Weights of a small GPT-style language model, trained from scratch on English Wikipedia.
Size: 9 layers, width 448, vocabulary 3772.
Training: a variant of Muon for these matrices, 359M tokens.
Each number is 500 + 50 x the weight over its row's rms, rounded and kept within 0 to 999. Layers, rows and columns count from 0. Numbers have three digits each. The size before them is the row's rms in percent of the matrix's.

# layer 3 attention value, 448x448, rms 0.0576, rows 356-413, columns 336-391
099:505426459445587546493542561552582509589508490445478556561501477505514568541465432512456469451540543563495403415522508429422549531414523482512467413465518456480540455497
101:442480525498461458448527397567573463504524475535486406524550472550477418519525500501493480463445473539565572477389452566447431522550399535489418445471437484425512490483
104:523438514437576465428461526496516488448532527478486524488468536557578378540489521524426468460514513390489445550470474398531498597525480515488546490451427529428462531516
099:497509514542546545456465422367499505394493370573522459484462373480429537435508539504464489505529550564512516502422573505520541526455530436464496509375581439432465496482
103:533451431492415462455477583552576483529453511503609621500498523569619640558447470438519494502441422490528438555453433503409485501548488534511555364446512438553415408526
105:503462516413573514496513569542504454460577459522459621480494576446544434634530523527547508566504466466386461454529581548479531391451570550493448459519475509521399545474
102:529517495434488408499569481556480538591495542549490489523518424439490587500403525469550540585433478521462529521480523468516544472563497557542551580525455600524487502513
099:498566513671557539588536489462489513481484564505470506507453642461460440482469490579569485598388435463425460480433524466575482489458551506603525481576547540458492572586
096:474507449412581468478529504494526535552499448500445527427495482534503466543478532504441549500512525572474458411538455509504539509581589495513471484504500436518472454470
098:460521496396572521420505477501500525488549462484428445507469517454482506478483454441490548502521592567483521499458530464446587434513572547454495585587449596449560525541
101:481547533462512548440454482541557465439570536491502518506582546511594444590503458513501536615513413547580493458538517551488422406580523481512489447561541490482495452561
098:436502460491503466512511488430555553475539490518542589592459394468466410531558527426515442498548545566493514448472469434523518527495454526478439556438481444518440549567
102:590518551520523438527463493452480627459488494459544503423442483473450461540559492500439579520444519533452420500491485492521398603512599499488539568529495521545608577479
101:535558446604408404508472509474459450572446546487532558473537426559490469475516476482401464453424524482505499463502570505556480439614522523465582514543571433477506511535
094:440508539474493502472540504369506520454608501525469498453547528447541435435514455529414464516454436551559502542476563598489514433469511462445433439469480531517413503540
099:444563559452655422418492482559514530537513559480492493552452557479549458466454491490571465526505477490470461584560494522605566546477444477511474628491477505440449469444
096:575507499515478444396520591485497503584496586472490532458499480513565415547532511487493510549486525621467493482478522511538493447514547477545499524531492544582465500506
101:535495602469513561385475485515444515446463439474478498468484459464387519514413445505398529482532477521489432537558412428514595479596536544528552467470521445546545409510
096:496470487536442562471499482512492613428432598428469453527456517575403546456563527445597498363494588497523476494438452559479455452494561387460553506437501474519622522514
101:531515549434525518461558514515515421435401526460483471503592543607487511464482529463561457531477433560404508491396493559418427558502571447538421569551480482500504489558
101:500474427494579569494548538501500435529493477500530410522503541521480435522476461412534533503475466481431452447569488467477566433561476537438544517481555441459605516389
101:533570567582497547475513491452533462540459555564470496532492457589457533468464497559498492569612521663428470590401548544560477434507490467403411525422494440472523490549
099:511499520479452405607479548450452471511459526512482541448379527494457442468472423615468449510527475470459484403486520454445532526527422529504505520595480588526550543569
095:519473466542433556580476474602413568512433609467599581395495461531451589471565449542465482472468487511592485508530531443566510451568549463621470415478482479517552460512
105:519502520513539551512530494496490576521523467536527498581459584425570517621523588498520502554564519567513538395468420498532515511499496468525449512419484489506515459477
094:463511503546542395460489568436524563472423518585409460590350498517442513457507485566470465506468513526513468470504458454490517550626576475503482515505554565520448514568
100:517481511546499531386535496549495490543508534562466559444468592498493506555430508453493476391530460429573585509476489460503477530521485483522527477486510584429509520508
103:535626471459502537528535374498462455449459460575572527500533583584482463538486455464481462525557565506511487324492421511633498534447521488505474518467498547404562438594
104:532536475511534550493520467548546508533531460546441576525520448545522444562526534514430583517546508562446598482545496544442527485529516466560451573524518530465527568524
107:582500463492556458500496521588458430449520482436485433528523632452475490623634524544388438534500495475572537561459527472462589447445526606554500467469496502489525474467
102:516530564552539444436471567473469535440420531485422461488572466486574487501462459559486457424495415585535559393439501551474448416529481585475479577555531556546472538492
109:497500572563462495520526505505493527459364528499547465526484476525493508498511472461476438506417479497499468448497473454502574501465570555507564596548485476488484512525
104:573467489507511576564577514569503482559445470498445401451466461533505454513470515595445511416546519435463514508494449458446470512492524530488556454519497524503535448570
103:437516501446397467531521530378541433492491485516475537489383568536471502476451469481469512400585474483549503467495502436455555474525526532528457524636512526552478504414
103:450498581493449392486464487504413406461534465541437440425543475438481591472582500438464509532431531506515552451543397539471452488540559515408530506461458501490521377501
102:486526452572473506519510511484552516503499478490468425425511419467481560555520534510466497529504401555485481470490587531501527554414478441524543427445484524405452499448
105:583539471601447514559540506532533394491546577431530543529522487462511493533444576484533463549575533462498424500552489507501533574393496510409467505465557542521431546436
105:525489523519470477523581526491555463518573517523466546496473458578493605499491529554490477482455466447457455483468506556476488525523532495552531521546440469614448431520
108:463482535531464516499513471511439505471449496512438533525526543569480497457497414528526474465477512513518553563512430518539515493521534472529588541579489572519483486495
104:466450489578508522529518522555498611404517523464523509542507538556492423565540498493454580456473455513521465511479583455527479621474522517487501482571484493532514529573
107:449519487539467527443504548552455528507557493584443413570537452469495525589470531544505429392423633495554495438491524514475477535561524571571524538469418488456494607573
101:502535414460478478553408476449437538547461535542556455487506449462516588562480489330521512541475558512487559526492543506554491451440475554519499476451512530449587525451
107:483483470440561424553486440420460561484528472480552452477460509460514528527534480519472508538534466551643607499546528444502550468594479573527452610421497588486517629445
102:474493495541472516423526476467481472482484464534445457478473512450501532564439592445499459612532560543497494533457512514488478628575470428459422542545511557568434377464
107:551510519522510483531480438369509550580640457500578534503476526508607402436610504492513535464478496494498425545550512545374519495630579469511466598460490389538612547453
101:520519447492602529489512507507480534530511526506464461524575532443514505519539436480548455468490529531446452503480535521528508472513617547415546486446442510525388426548
108:507437523472490455462534442458531465376573476373463469621456523427433508437491513515475506580474485468567552482457523541528497445524503555488563413488554504489410553501
105:500494545571406507501531444615503413530506486495559451368551435446515447475505438457497491547591500421540448517375459495474480439420449508598505487459524413500418463500
102:634553435525492460512417489434483558471539511602512427454477474531523498472488534565591513500526490487515471539474487445487475386499464487648495448498485550496517531465
103:550533487455514400530550495470545519476486531492584380404447506478525566416509487449431518505453491544455642498466396521458581472397416434471486556549580554426477469510
106:499562514524569462489443532485588453536493439474564448545516453500375460513497500483449492549438514460461486517483484487450544500403527505479458585446519511502576595427
106:475526559608541426499517518455427487582519542549486466490556559579447492475506534497450454421521606621484533412404504500476453558526529468552516509398538522549523430493
100:509610510519462558449537446520421578552504593502470506537418392552564575526512467450549556460517518518465595492502405478489527419439521445469520453508500496469555585582
103:503472498510509533524494477509480410422484447488450495510498539504409496548437458419584487604499546520537570480459508402429505529492476457606479529402460540417489600475
102:568489550506542515505514319486567440479531575486603490536521561554491498460505537513528495486406476611514487521505546439503508539497599513569516412577467471543521530433
108:560521415417540497535516534551519441494501496474518513514519597497519463543445473525543519521514454518492483412486552599451519513510451498547517429566609477592547437351
100:452547515469480501477431574544607478574499610460487520488451496509508422518470531577579439549525565513581536483535509468531532511481483517595443428493450582503491587500
103:560495511523523602431460464539451565434596476493492537517567530478428545561554530516400465434495549489546578544474598542498455559537570472405558428486530442491611594428
# layer 3 attention output (transposed), 448x448, rms 0.0577, rows 356-413, columns 336-391
090:513531520515468447489472473521587441514585572518529520517520490456409525490536575523455516594568445504559545505481642522481559565519598412495451509547547498460454460513
092:588537425570454490424530531404461581601487525494496577476519426505559550447562478484456517503536568551429607579527470504487429511579565434482509553418509470506525465491
100:442530491449510520449565509446451559490506517562556471490409472547547559422529548501504571461466427524553454469614478592530494536484504528550449523479430457388443500482
097:497564469452380445387475526549563536597521465478515613519503479453458517480496517464426451555507440472532463541500542576491471495459531529525533562507525491418423422453
094:401532542460584480484501473586474505459550481536476475484538556485466490510505487475515647552492462399541560529420509499395391515490563505464551483513534417487460479585
091:475528505460486554551486519524493425534508466472513452552573448533546555552479572487531513512605505429451631568467512568474524509439474587522354561499570416495487515398
095:536453443488496490588512435521464452471498508524608499556492618509456530519544489399518487497545496577536455541499477461498497443441536556463544468517580437425536538518
087:407447510519485498548514514472477478593472550447571561509464549633540565483530501497462538445571665567430434550550453505564465463470491463500490487487462537549457504360
088:476504542443531514456526509457567443436497498450506521441485646485449454584583521482529454510566562505598454428574577541471520593511568555577498491493532505565541454535
090:474547500588463509517386445526516423549435419491512370574512582568482425502430482442460445453596456552466512545563525542460525446500408634555440489467423441513476548483
091:496530442543489479573530426469479518608483440469526515472494487493518504484465475467549510546567533575545531503544480460515534407414461603492446470508557465511536570626
099:554483421489449498497506541476532473531483533517434544553569494444436447487544467482499473491476488479469448479568600489452477522412492515477425523527605483423498475465
098:524533525490518414436526461497501478543402535408558454466467508500457477539538536525420465493444574460518478503476481478540503565427512503503443477492453447572599528435
091:577423444512512529567490472482484468537477539527481563507510440531596523457492603481553513517478496545575490395463471437516455490476492461521512523596414536524465574480
089:490452523614522473518513560406475481445493525478423425496531461491505517481512544499480433517541466620517611424474486511503464557536463419542577469535460549555580590531
087:477517454488545437554535547493529431506466555488522509585502537441501499447491577467496532449476495517437488461470364432551537506460499524445508411539485549480615512469
092:508465529536466521594463474482482441569563426521571473424569510490461581613520500521506430490463511508518541422427543425518459462437536505487526439508451538508492516530
096:554605403534506434549546408467538591527575442486522471548395444537466583467460431485520516511534401548538448501522472535420484435462560516404532501499461496456507523458
090:533538518481559504509495610642488532584448558533491522463555480476485544467477469468508559490443532506467494510489504544515513538485556520423417545682486474376502458474
095:463555512570413452520510485429486555487442526587561533467445534566471561483577563507529477486421546563548408521547521487536474457423538460584408524446540556462412481537
099:439520467501542424484561533509515545566534457433478603466465472508500535525447545452620547508481507517592491429515570520508555524501520528454503519492493489466476607557
096:522568484457532544521478568542552501524388461605363431480469454467523520416552463472519503539512457427473446472519427506580506521484560521593442443515496405453395491421
097:560538515455450454667448468445479474469436542568525557532528489488504545463541522457484502485500470462509417489481449519478518589555503586624441512534353495523506547499
095:505509456493550445444566498536473490458525394533572525365434425441475451536519616473565533437456527564544506479569533517515506526490552476473520463474466521469537549457
094:485446456473541577483504539381471461428487535438495482497565484474423473524467543438538523548573460447511490465501522513505505575461507517531550544512528482440553550542
092:508489456497365501545467430551467496445489531601540464483488620550462536472449468491510565542421514517451470572561511548525549468526527528537505463464464534565404480473
093:568496506534451496384483493479426521551469385444485491546508493426528516508551520575439557541581564483430432529496502528581505537483532488436525471515534461499511496471
093:508418534468455478544461552555503527484463573465536506554523567516521510474525450504404436469497512511535516536541352463445414457518408459477525531566450513418434557450
114:564489476551515487523458469510565551496547368494545536526518458500438431542543527525438571502497534480498545531499490473527511487535476500427480564443511452437451542495
115:508490411477517506587458577464457466550516512456424527517418596426500477578532393563500536522500537470546485537556459463509540408505561453525480491504501536542522520518
116:526443493443515499476488547448466550517444501532448530603511495422490466449605469530563496470556397512384553404567530509481451609469479538441528479542527476588504505424
124:511485505500431502584472499510460464517518544521476453605436471627477496438466465519479468499478483461418478492518427484496554476477473546393515505486500475463469559582
124:522409384483469499492538505487485550463514458516499559499470552555440522504416482547532504477530477502468511507649516441580537533527448494522535506542535513427531461515
116:461514441545391489506395482536540479479404491523323489516481567509502569445455400527558565462523509503412501492447455401505505547520450477503511482454516472521496515523
115:413463615486386376481518499591435451521541519520494376495551483458528465504486439403501470583440499590503550445518502496493485448440554475505439402447488480492438422559
114:437513515586547557502423460497483542505614576602438499428463431481511565509446602407457445543384410507506427579582546571478531460434518489459541506494494479464464606496
124:575484429529471559597509559545500409526532523475547555525516537503531468516421540447524486501597591486512438443466421490484374584513560461423471529512481406570496546494
119:490465543538468500521590509576494445524469519534494469524537453610554500562488486541494433460504475549432410530428501499524506388480587535580527514536598460506536499465
123:418459502448462493476485407501566507468586542519536443588476581572479522546574454436555489563551500544511521586459432614572533499550565488529550535475586611512555533500
114:460444506512491581449448579549495608519509522511529505496458570471547507510590457459424590467430513514456443478507498410477571544546491500482507492493462388459507521462
118:550465484397520494451502499504436463543576509551510543529480481488491484465455575514504520354527500480433469481460444483523446480576465629595445551405476456504568546510
118:539496430456513560443423500421519580460397505557427520530523449453469580565460484409546498574427454498522489520502561547500538507523497562496515516512547520486489445409
115:473411577393529504539459471490508562460577510545470409535409491460586410516478525470473434538434488459608542528497502494446532413426533546492544505529502520553437530496
118:383483558521529371519563509456437373545529452457485554540427516420603509472509441471497469539436655434520548438507463517425561549463521351476451506493551492553390451524
122:489434543443484504501472453433548430460606484506518456496459525594524458491572449412453440469508498442551461559551495568427513495560549549459366516441502461473584557540
120:562521498521625463556629601495467573545494551531440618551512521420447544476615473483507506437425492577411562468457460479532468519484584442477499435548440446421376490473
119:486505464472516430519453399411504552428455456505481524559425469416481506547508551433370496549489398433607530438487545498561497527491532453486562499523451493484505548578
112:562503556426373573517467435647520419537545448512587443491513489536440497533533440477640422537549475486562499583436547514518503448565519434426435600502508430497396520510
112:505471426455593529420465441487555506436542580538579530494413567544438550533491504588508473597543516419538548473569528438526466501535503507535479467517453557455564490522
112:546484421505502450640485520503519523533471429522530474467505449538576458464396500471513534511543471585388507443469493538527582539429434436415519525514531554421479406545
119:468531438501523575389494513513554521532429512464533455569523468572440560473514506474383474495428436435490534451564489452495511441449440486446487613508581484452631586428
119:477494524505503426414544419437440558583540524560442490515543598541420420483521553529554419526536496598470464497418555526482446409403545450501493457473463496531490515483
115:478572437488443524505610514482507533551558591543506454508560424502599488447517563448480555495522548522403570524454519501503486556521525571500513495494485622479508375612
107:463537524605577511495392529484547417436572547408548509457485470512515485519459395521545531541524537565555556434414447487389469481504497397523537538506526494535534468578
115:532544418511545518506515479548487470494538511473497453509499520561470553495528466473511380458439461515578576478483514427485619553579580521518485492532470477501563474507
119:572540461450447586506587524556511511531444504546467530528354591446462484510543433520514494516435585498513501484486438624410447495499502476509540505495529600558537466477
115:501513579409469521546430511441598463480556437467508531473506548401497501486505499514472457429542467448547514554532457580552505518536499479496561476564492523554579535432
115:512534429504514465465452498518540551493531500473494557550589554518454486538584496474465476470445552401539527482485464486385460507511648593464566509525598530479513527466
# layer 3 attention query, 448x448, rms 0.0569, rows 384-447, columns 336-391
116:464488508413473476546492546478564485527467529498520496481469446524496493523434510453477471503540552578508485464461477516497482613499578425491528519591507523516455455449
105:443492507474453465531529501390530465464517542539441493486455462496460453481422503420483460488389509510438497377479566440487505500444514574555521553498621570502548418465
075:397555461447490471568459561461544492474520477490483513427517521573490507508552547438538485563573539437512532425504506583452416530531570511500522426547567478530545486522
093:552507501526512542538539516439558450540498497499461499593457580438495563550527599563504473428473497522513540501495517407414581439487510555517581544495493508472509549593
080:516557560475561560578493572442521436438491482585451511584480520516508516511479517507475470505465495530494604428469536467478542451560497553455538495496423558454458443578
073:447525493441584506473390563457570421487495477597524521593397474545498480572455524473517483421487465493526572529558483497523495465547490532542462583572611516496514494532
071:556463540475534557510538519466469522468455481454481477488565480540485549451454520480563589448472527411491527432417518487536547513463462577556511529510492467560520606546
071:447590530502498422465536549559588529476494502476374545487596559494506564512534592533469535456438512510449487512481584515483555490475459502443589585484512531590567580521
071:562543530546477582477457539563512501348492391548477491589556516494532446440493435483420557413485492561466420577566437529507518394516620437522531523431519498539472501529
074:454480513456486579560481541492511453490539531565510535486505565601515445550490451459474539526505499390554557501490545535432455428503500575384524594461419460528464619505
084:479531559517485473588564464467580518514472429515561610535463560608477568527504619524517576458397418480437485397433491488524392562530522581444424590446483448482564480503
083:517436491636531575519523490511529459459461521520506551561498452452476491507444571570534557495480584503529437527505486484494526495422526449520526550560379478433517537546
083:445586427537450525565512489539476513530506524519547443504594351501602509547493486526548503484442500401510457456556558490516436549513637502475476470389475491536449545524
084:475526486501431487615521579496539623491491404477379426482567559453445508506604544588502430495465409496455532496417508469551582500579450484542466527470497500536478488528
087:477444545462427461463561517447561506541501420521563415425494571496568515498562451491525511494395563582505571550407440568409523362455464495561512555484567540484478590496
079:536505503425502527403445482511554524471444420522501473465573473548622469513469609494412445460509484561545444409491510558600538534530566395478501452539530620422608489444
120:543494529435493446466535489488546496514476512460564508436433497473498542462479510510511535500538524474469524489498457484461455553511536486439484531587454510476468382490
083:509530412515551506522443493513416449520490473519565441543525422634543571543561484501534482500480528515493507550562368569506508529375505485554423431486508534536407588511
093:555485470555562500428458449578493537453503505464557486459617431543643475447471473488586492534556516494505430456533465505541508515472598464427363473523426434472431492477
074:492583524484483560554536530596523488518640521491460456504501468510509418490457555424528462506452538441518517495448482556548553455418513555499467481511600484514535569612
078:527547486518521487473477455617515566531446520444516424423511418470407509490500453438546589538512516526514409430486472560567452501544455404511470466499480451518447514416
084:474530522536494550442541565435618496464436519479511544550486580472458508505472518564477505468592559471537540488546525440417500425573495543570519489542534542449518544564
083:520597464471503527489576481475566460489547529492502510644448530466530547486526639573559519454463506461449546454426503454477585428497554574550518529467452598549563522519
094:413505515559541409471483465562539549529554463474447603357461515486497540557533457528483396526480494537493441522490409544482454524551516415518454391472464431464464428396
097:541535434460495523550537587406521401525489511577472565578467518519463464519468564531510496487412426510422572477512583495425528450589466519491535474475517525471520520517
094:447416458513575516490454478579476580493463457483560487381476484458443490415533424504488498566474522473484507550514493516539476583464513439440525443477501517575481466400
084:479517481555478540585486562506441476448418487505470587555461498446495434528512438453524427538596520548425534448476495431460582468445438645480489419494415395560524488574
088:577474472549521513534492411464484500494530477407553482545528470476482409583549521559537451541453497445445422533553480551487512509614505474465520468495510509515527495485
079:549491520461519525475511568523549476477563587527481467548499532557456393429571503511543489433501494485544461476535521512511596554458480478470396492477503489552564446565
083:570556545477398551488460461554418452487502565522492396431495449500490474493495473519409540540421466521611456517536578528484362543511432502502430609496546481568515492537
083:479525583504500499493471508538447472456539498475549466473422477392442468509498551474514518488470517453475448575467439421514455474413442580537474358499502578537450556420
085:575536499434615603430471545462565538482591458599516591513516530544454435514481613404472445473519476428438415543603495548489537522549508503466508547520607548525498456451
083:522519490538507412532525532456479516472517458530440535468398582481476563455519492624493543583516476538480527411482518454529423545539428419498531400618489400478539488513
087:450500496467533480589540500539494423578525491480648549476535489527437537469445530460557528486485479446577530412441493453378462474585461485533520574548451496493467532481
086:512411568485553588520532438504527472481558466519532457467474532514532491476471487472548508460602489480517536532373475530497465467461448583507493552560504519429424494426
084:504494487558504479540504481515483533447532458539518498492493522548569464499541405520452572474546432516592490526610460550552434408557559432505415505527460483550533508502
086:483521484522641447462521415519563486463426532490450506568453577552514608484522561541475559546500598477456534501427545496533451540527498586546509487507450439484558417489
077:428521528439483604428467508491578507602509463455441504525566460527533384452451445477437468458566552466577481581520462466553400434500479457464528450559492465528449498491
081:458554511523534511502578429477546494565488520533503529551465540500546527498552447454508484603487526433535486513562518506453496506447516503459462497425490427546552411535
077:571459440564485521454501389498523405494438571404515538490488473505520622471518515490392470490506537518451400398472456487538570476497550491529500471547468521549515433450
085:508668489420484451514522530419488480548574430537479517543502605441488501501443552483471463455512462539563495572475492506529498429397565593572512541511544505583553436486
082:556487502468514543444469538480422443421372515511472535532546514418458587428420584489448615417396420498532554482473489518577529521559448467487513518462585559513496544512
085:439461502369576523512602493514534519495349515539479505455533429484459516583378486508471555465489488628480473489474531485328431515517527524471537534546514482415498584446
083:473586489518486476518468483525663516456510506499590514408546569577482494519562513516548499454554429417508525530462510568500558516481587503628437520545481481453599474494
088:490515455494434454574520512549500458501461539471476484560539548501434555587513469519478481521513475525483528484500516480524389444557506489445511486486468479547413499545
083:494553465503470499440393484482508541492547504462476480544506493537482445427461531512452599444512515579573497483498503481400491447518408486458467529525528455454565497499
082:478528507519485503537481527441560425582554470568490482484535385422512464532527478497502443475464500541474512506483397536478435505574483436486564484484484599442454475540
083:544534510505507497527509507478535667560495425461445491459483476482560505474470513528500468482493455577491491522499523572596518466442533487439508447499559550507425548471
081:532440503426440525524553426483566503522536484508437355470521507462438346507617496444490482490537496527490473572491460556461516414489393559516437450457511581475449554506
082:462509442479497508464475447477508496496502541485500416547496555564533552548407522627479435505458577420502471620522505553480482474516536507422464503534501617542499520472
088:511508542542462529501350468481529419485512479506568434540438526601467529539421515590489612496535467436482504521492446409497453396550505503469472561507486588474425588488
086:568424493489508466486509508404444534507437488552477405518451486481559521511416492508469489486427575531513512521536441529518463538504436494527505494530463443510445573375
083:566446432475487541523482520550497503503531523464484521560496585569489472600477475482423519473517549485525508480565533573517425532509497510467511468595473585545448497521
083:526471541501577506471535476542526509493473558451436465476568503502508469459549429403512499515386396429458463573474512434566457512527567515501450490532531463509492552554
078:556569474474558442517509583484458516480482477561555634503434525443434562583534494560471472448441428421463444434476480396499501604530507485523524386423377470474434602462
077:510463511450571496500442458505530636524519476516464497502490476442488460397484513459488458430468469532475455472478432379495558438467560477535529510546471551429510440426
085:480501489608491528539503564523572523557523438511516512458426554363483471549563491537500508537503495496507505472477554445544571553538500432492477504499569427509542566529
084:507439487538390527464577561555468469516437462487470563509542495490478497459503449555471538504469567499474510463470573578510516431522542437547550481476556494444411538503
082:576512445421578460490467483592474523503405533525464499537471551480483529452581574511541400572436503485445551492477496481450506457476529549598531469517492585502490424504
084:488505565488485529454509527410470415485556571533488527497421487507476517442591488600508443503470411547581470515497551490439528447485585467455527403494465504575442442534
085:549467507564498492373483389496530459540467427485470459515462480550404526511513445498498414455491398543561514466473484483578451496467499546431516498503482495443583544484
084:523502521535476543526487570470536513528465531472484543504422535553478472564535450532595468518396459516466526524483467488464523481550480473571477459458475609441473510520
088:525483509547574590459518485497498533432508485554490512523443540449501523495596474506516538484474497448484451490465493620549543485441521592511534549504496524453487556481
074:447565535512495445510577477450452495428537421527545481474474533526468512454546478567555453475469539516537479458453457601490565572526581462595526435500476530556461552550
# layer 3 attention key, 448x448, rms 0.0569, rows 384-447, columns 336-391
070:495579616500512530519461540582444520496476443565529422487453469532433555533533590501483491467505522421575552559510429490513514529525449454535517500518526482520615495559
109:472543510459496571516470491415588503578501501453504501494494577516465534503548587527427543522521535453440531442511554454447449481526581511520513492586513471531542405528
080:469523501469428537621406557554515533491433512433430364463477526452547522518496514428440481515576457532538538481419580529529533610528518490522502518509519470500526495505
099:495540431445499568488537621504554525522461473501483541545495514484519517542522602510455528527515527479467463430452507537492462478472538600501563532603469483455600445578
087:539515528545496540430534566488490467475474423432483493499438572589426543608528578567470552454495561522483614476377532463521542560489501549476545500542506481509581505494
074:522403528506478438561473506485486522522526469450555536625455512466467516486486513517489499436529513533525479414495463490501428504500533626527469540452448519538573541483
073:550500474491580487521449476536471500529461519555486582441461588505528534487625523499437462461481537517418491493559490548512548452475438527607612518496492471511577461472
078:502527536588480491512535579562497434449459575446540536568498488510533460523503509553485546481508504545436594513483457528545455513503496463443544494596547477561504500479
074:510547417461518506485561549448481429525513560476501521535399491513568498538483534445426543432525428482507579572467467490545495508433588466561449463544461474599457538550
078:522464549563457540437486534598537504536512531429424526560557480467377504533426468473453433517453452510489543566502510591469445519543536592411424514479502584499442501529
083:472458485494427532587500534545556548384524576481479513513493514459499525525513559519449432448483523523438502500479567517557550509556547513526544527572480553524511420497
079:519448520497533537463605545596483551478517516433498523577462523522532569499545596456602593467544552531457491582425508559551546520441553539475507501519447480571530498545
079:480579553500505506584564471512542580595488428506481537500498550439550495575514559506467520529539519507469548497441589515559513514510453431503517506533356419488444487580
078:545632492453564486509492472478516488553585461499471574509521495553573475513501546490594553564428537501467514434456425506474519484463550477468518449555460468519562511553
077:488525536459563497532449431531485563505431426530442467446476450412527494479497467557465528514510488576448540406536548433503472559463497517502446426473466530483413544512
076:504493560535584480546529492452512517501557422559555581492445551496492517446464471550540421441530453396546532494391490434485543472572454515614488564514483453565494523488
130:465529486448482569487499589563598490506458447494494545537400594437461560503514548551442456463513517495460507461447511487441440508521479543490522477591483522450516476528
086:443503560477507515508490487654494506446470548512518433486415470552547513544460535470470443532475515524589612443443485489423481626525524470504513539571512536519600433507
096:489448528485459458468482425510501488525545458484584463459556354473542469462473457452566414570519475534514461547471518532471456540564499387560480523469506505443447493418
075:535472466612435525439500500591530455446468432549492443471432557579437468542536541478482480438549473500595475473387456442516426593520496578477481531520553532479535543577
089:462520544524548465482449428571378507427524539519516491482519467512600464512472403412549462550509516506523495591497487582539512458512509387481508484380483510587460502435
087:483530547507559460503506542462543452451497450532478528526505546474418660549520609519481525452458537502448488486452536503526460464484547606518528488498494506519521508485
090:573530469436497547461516545481537448525418443556486527515515542499465535521501613490486553460431443544522451460387521488510491444447471536554568526534586577484535484614
094:431482528508404482580472404494459523517486543454535469428577420491526427466510405518492456521551522434574491525527548495529487483459516455469472458455550501496415498487
100:498523494408498586567490514495558496496403442483483531543481564422395548560503557509440509453458547491440444427485492496496573496469525569564560504558515528519572455597
099:499440539540491458437513470477500522416567558485505421437578420539568572423432456428566504543479445507551479537538514499558465552470453430437445515496505524483525509452
080:535448467446529538448504504365482488550587514512506498398469554501479413505476466519428405510536599563461583576587558540573586502499520469534525416440630654507451608542
083:476515520410498405504481497543560453459561449497543481562524569502516495472496551525522485543296580496529468587462466457509469408493530424478517520504498557452516494478
081:504468480507629507451418539519557442473562515580478494522481577444506612455483491444542452481372489480474375631526462498455479483495496532510496568495554505468502551534
079:541528504443459571633505579522509520515469512492382508548436551540512486468540470484492588497539401470474527464450496598512538467491464500551427454496417434480525533459
085:509548553563556559454447590453521349412509527522496483528471481499465484567440443517608528512404582498451464495445563368537492502547557476513531467504416441491516548487
078:500458511453464622635533550416543531497452505536447476651473462479369469534493506484451517480435503468494459541519528481605540491599540573487522508542547514532524477527
082:485536438439470474485412445428522518412563625501410471472593482538550568497486481445379462481476496451518502415497545636515537425425501400486481551502507569557452493482
080:541497606446470508551457444490537463483478407646447407601567531602502511489575524436434489443481453532504441473575477393670473402452494503554532527492470520484520466550
085:567487462500588514427487470490560486523508523493481502384477557438411497516531595518431577378529490554502553449452524534524441473481483427508538561477478436546445473534
082:548559538456471514458462522508441471478565549469418492432539519504467547491480446448480441439467397497541542458603523479453475472481570502564321513442435511522443526467
076:579542545482477487453482463490575475463489485421462470454520534476537442479490547461481452569456553585451502609489554493517583525539510444563585515571437545535519478570
074:584436475500530535486456521613426402479504483496499577537503475540444457557410476499607493474440542447490537421463468401566393536567470453446434538462407483540460442474
081:478476486553487565586436461456404556515468538450486418484549523580431412524494563462574526537447300529449483586506526477544467574573540567470527481409476543534486557487
078:509477517559493456431495595529507530568483447505485444461540562562533534439505474509514503437520487517526481584498522327504565502478527464566548596453630521460419520404
082:427443397516491542542517570504612451365476546515521433519487560558507446492497513471551514426459488544537438462545594521497401488529512457541463473510606538472559504503
082:542392564591596504639441516557386453431491431495479464572462531446527466471513491442511508467528548417520605572501537477540485447522511462486489491500455550505506440444
080:455436454510416508530522479489479492473532485492544549505561472451546534487529553479472421467485457485609565467511460397481507517451458450493440563571578505537486435568
078:535513489495477483458523584558571470425482545551557601441544517485541525537513441493454444424414503509464433568545491558456484485471594547533519567489381449513499441496
078:530469393575575477466464504530519537533504483498491608570548460537492473483636453446447570523376557548535470490548558531527476379462548607461530405500400528525462573565
077:487425549532539503525531403509428611485498466511451538512473412549518606522457408461470517528487516495486575458458452535429384467548528454516479537475572576434523501501
083:499535583475485514534491521533454490552458511559515440510481502497517498525516527418448473448534452490471525457588490464506470583529439578501558429549390494420497506511
082:577546504515564483458501461552493404539495578358520493512520449468512568540538526515587429561526441462520534484489435531436420465536501573457521469486404478466533460489
074:553473493555421419410466551586484471507498527495527526467535484483517516547478533531525505471429503434515532463477445551524474496516443454424588527432629529524482520484
079:497527472511463440622478493484553586424401473501493505512529555468475460498542538515588537527488464572451564395466575476564446459487492567451557515563547483501462477529
084:557477562521520537483589476466396485377475618409543526496469470527497480547410477457584437466492461486525486536549521554527531613478525601449477486468468533535555448512
078:523560532413388411546398566531513519492461484411372454458434446420522464512448404486476433427385614485507507479496492429465537530555484502480583457456417553578538500511
080:544459479505580469517492579541478490455536423582445555503454486495445433479478451481442581371511431536515468390525552523486581449594503513532453470424517548481488546419
080:499552505515448496543510528496485561489459509508522506460467454559462494529482497549663503509517481479477440466507496580491555484515581527506484438529429569448500456467
075:534452455464433459513452524523543451487553492458569474453535546450469480490481552456460431443577529504527450541532596536500455436482556518554559527398409529455586515452
075:509497451420562570496521531452441526548443534482404484575402525433503447470562508444475517565522571426503562378542551464541506476551458492540539539379546493502477487462
081:510459481482439642480638435440518540587527536557485502442531481524551518425540509435502484552417495500471568582484556404527515471549514380513511558481517565467406555521
081:546534534408529517470503519593457505436480549524515481513474497595487458500538462541553442519517602440501422522516465470554519511417559520503461558534553516418503504473
080:506476555544551514478552494506546473550510552538497480591565424462421465524485468445417510472444480448586495405477484433525462457453459566458414494475471571502492517423
078:563458444444475585453490452481521500528497519453473515589445490457530546520515495541493451488455576555515489519455457390505556445467458569548522525427514526413445527436
083:583544498536517427512457413436559495532540452477492487534535522484587562447441597591517470545509459525604557517428483485546616526488481489402508468460505510459409475572
078:495513499485480440544552482509543450510493441466481612523550511482403539491524548413553436528436541493466450459512411471512542526418429539481449437435483447557513548470
081:554537541560486535469546486549535485468519503530479477467455537452469492527437600556548449479559577516452528622530463453584513556508526543416559528518464516433478499525
073:469531435460538505510528436455504466483445459436459550474373519473524623532411536598498579470552427560430460477467508610506495499366443428470511486578485465469508585423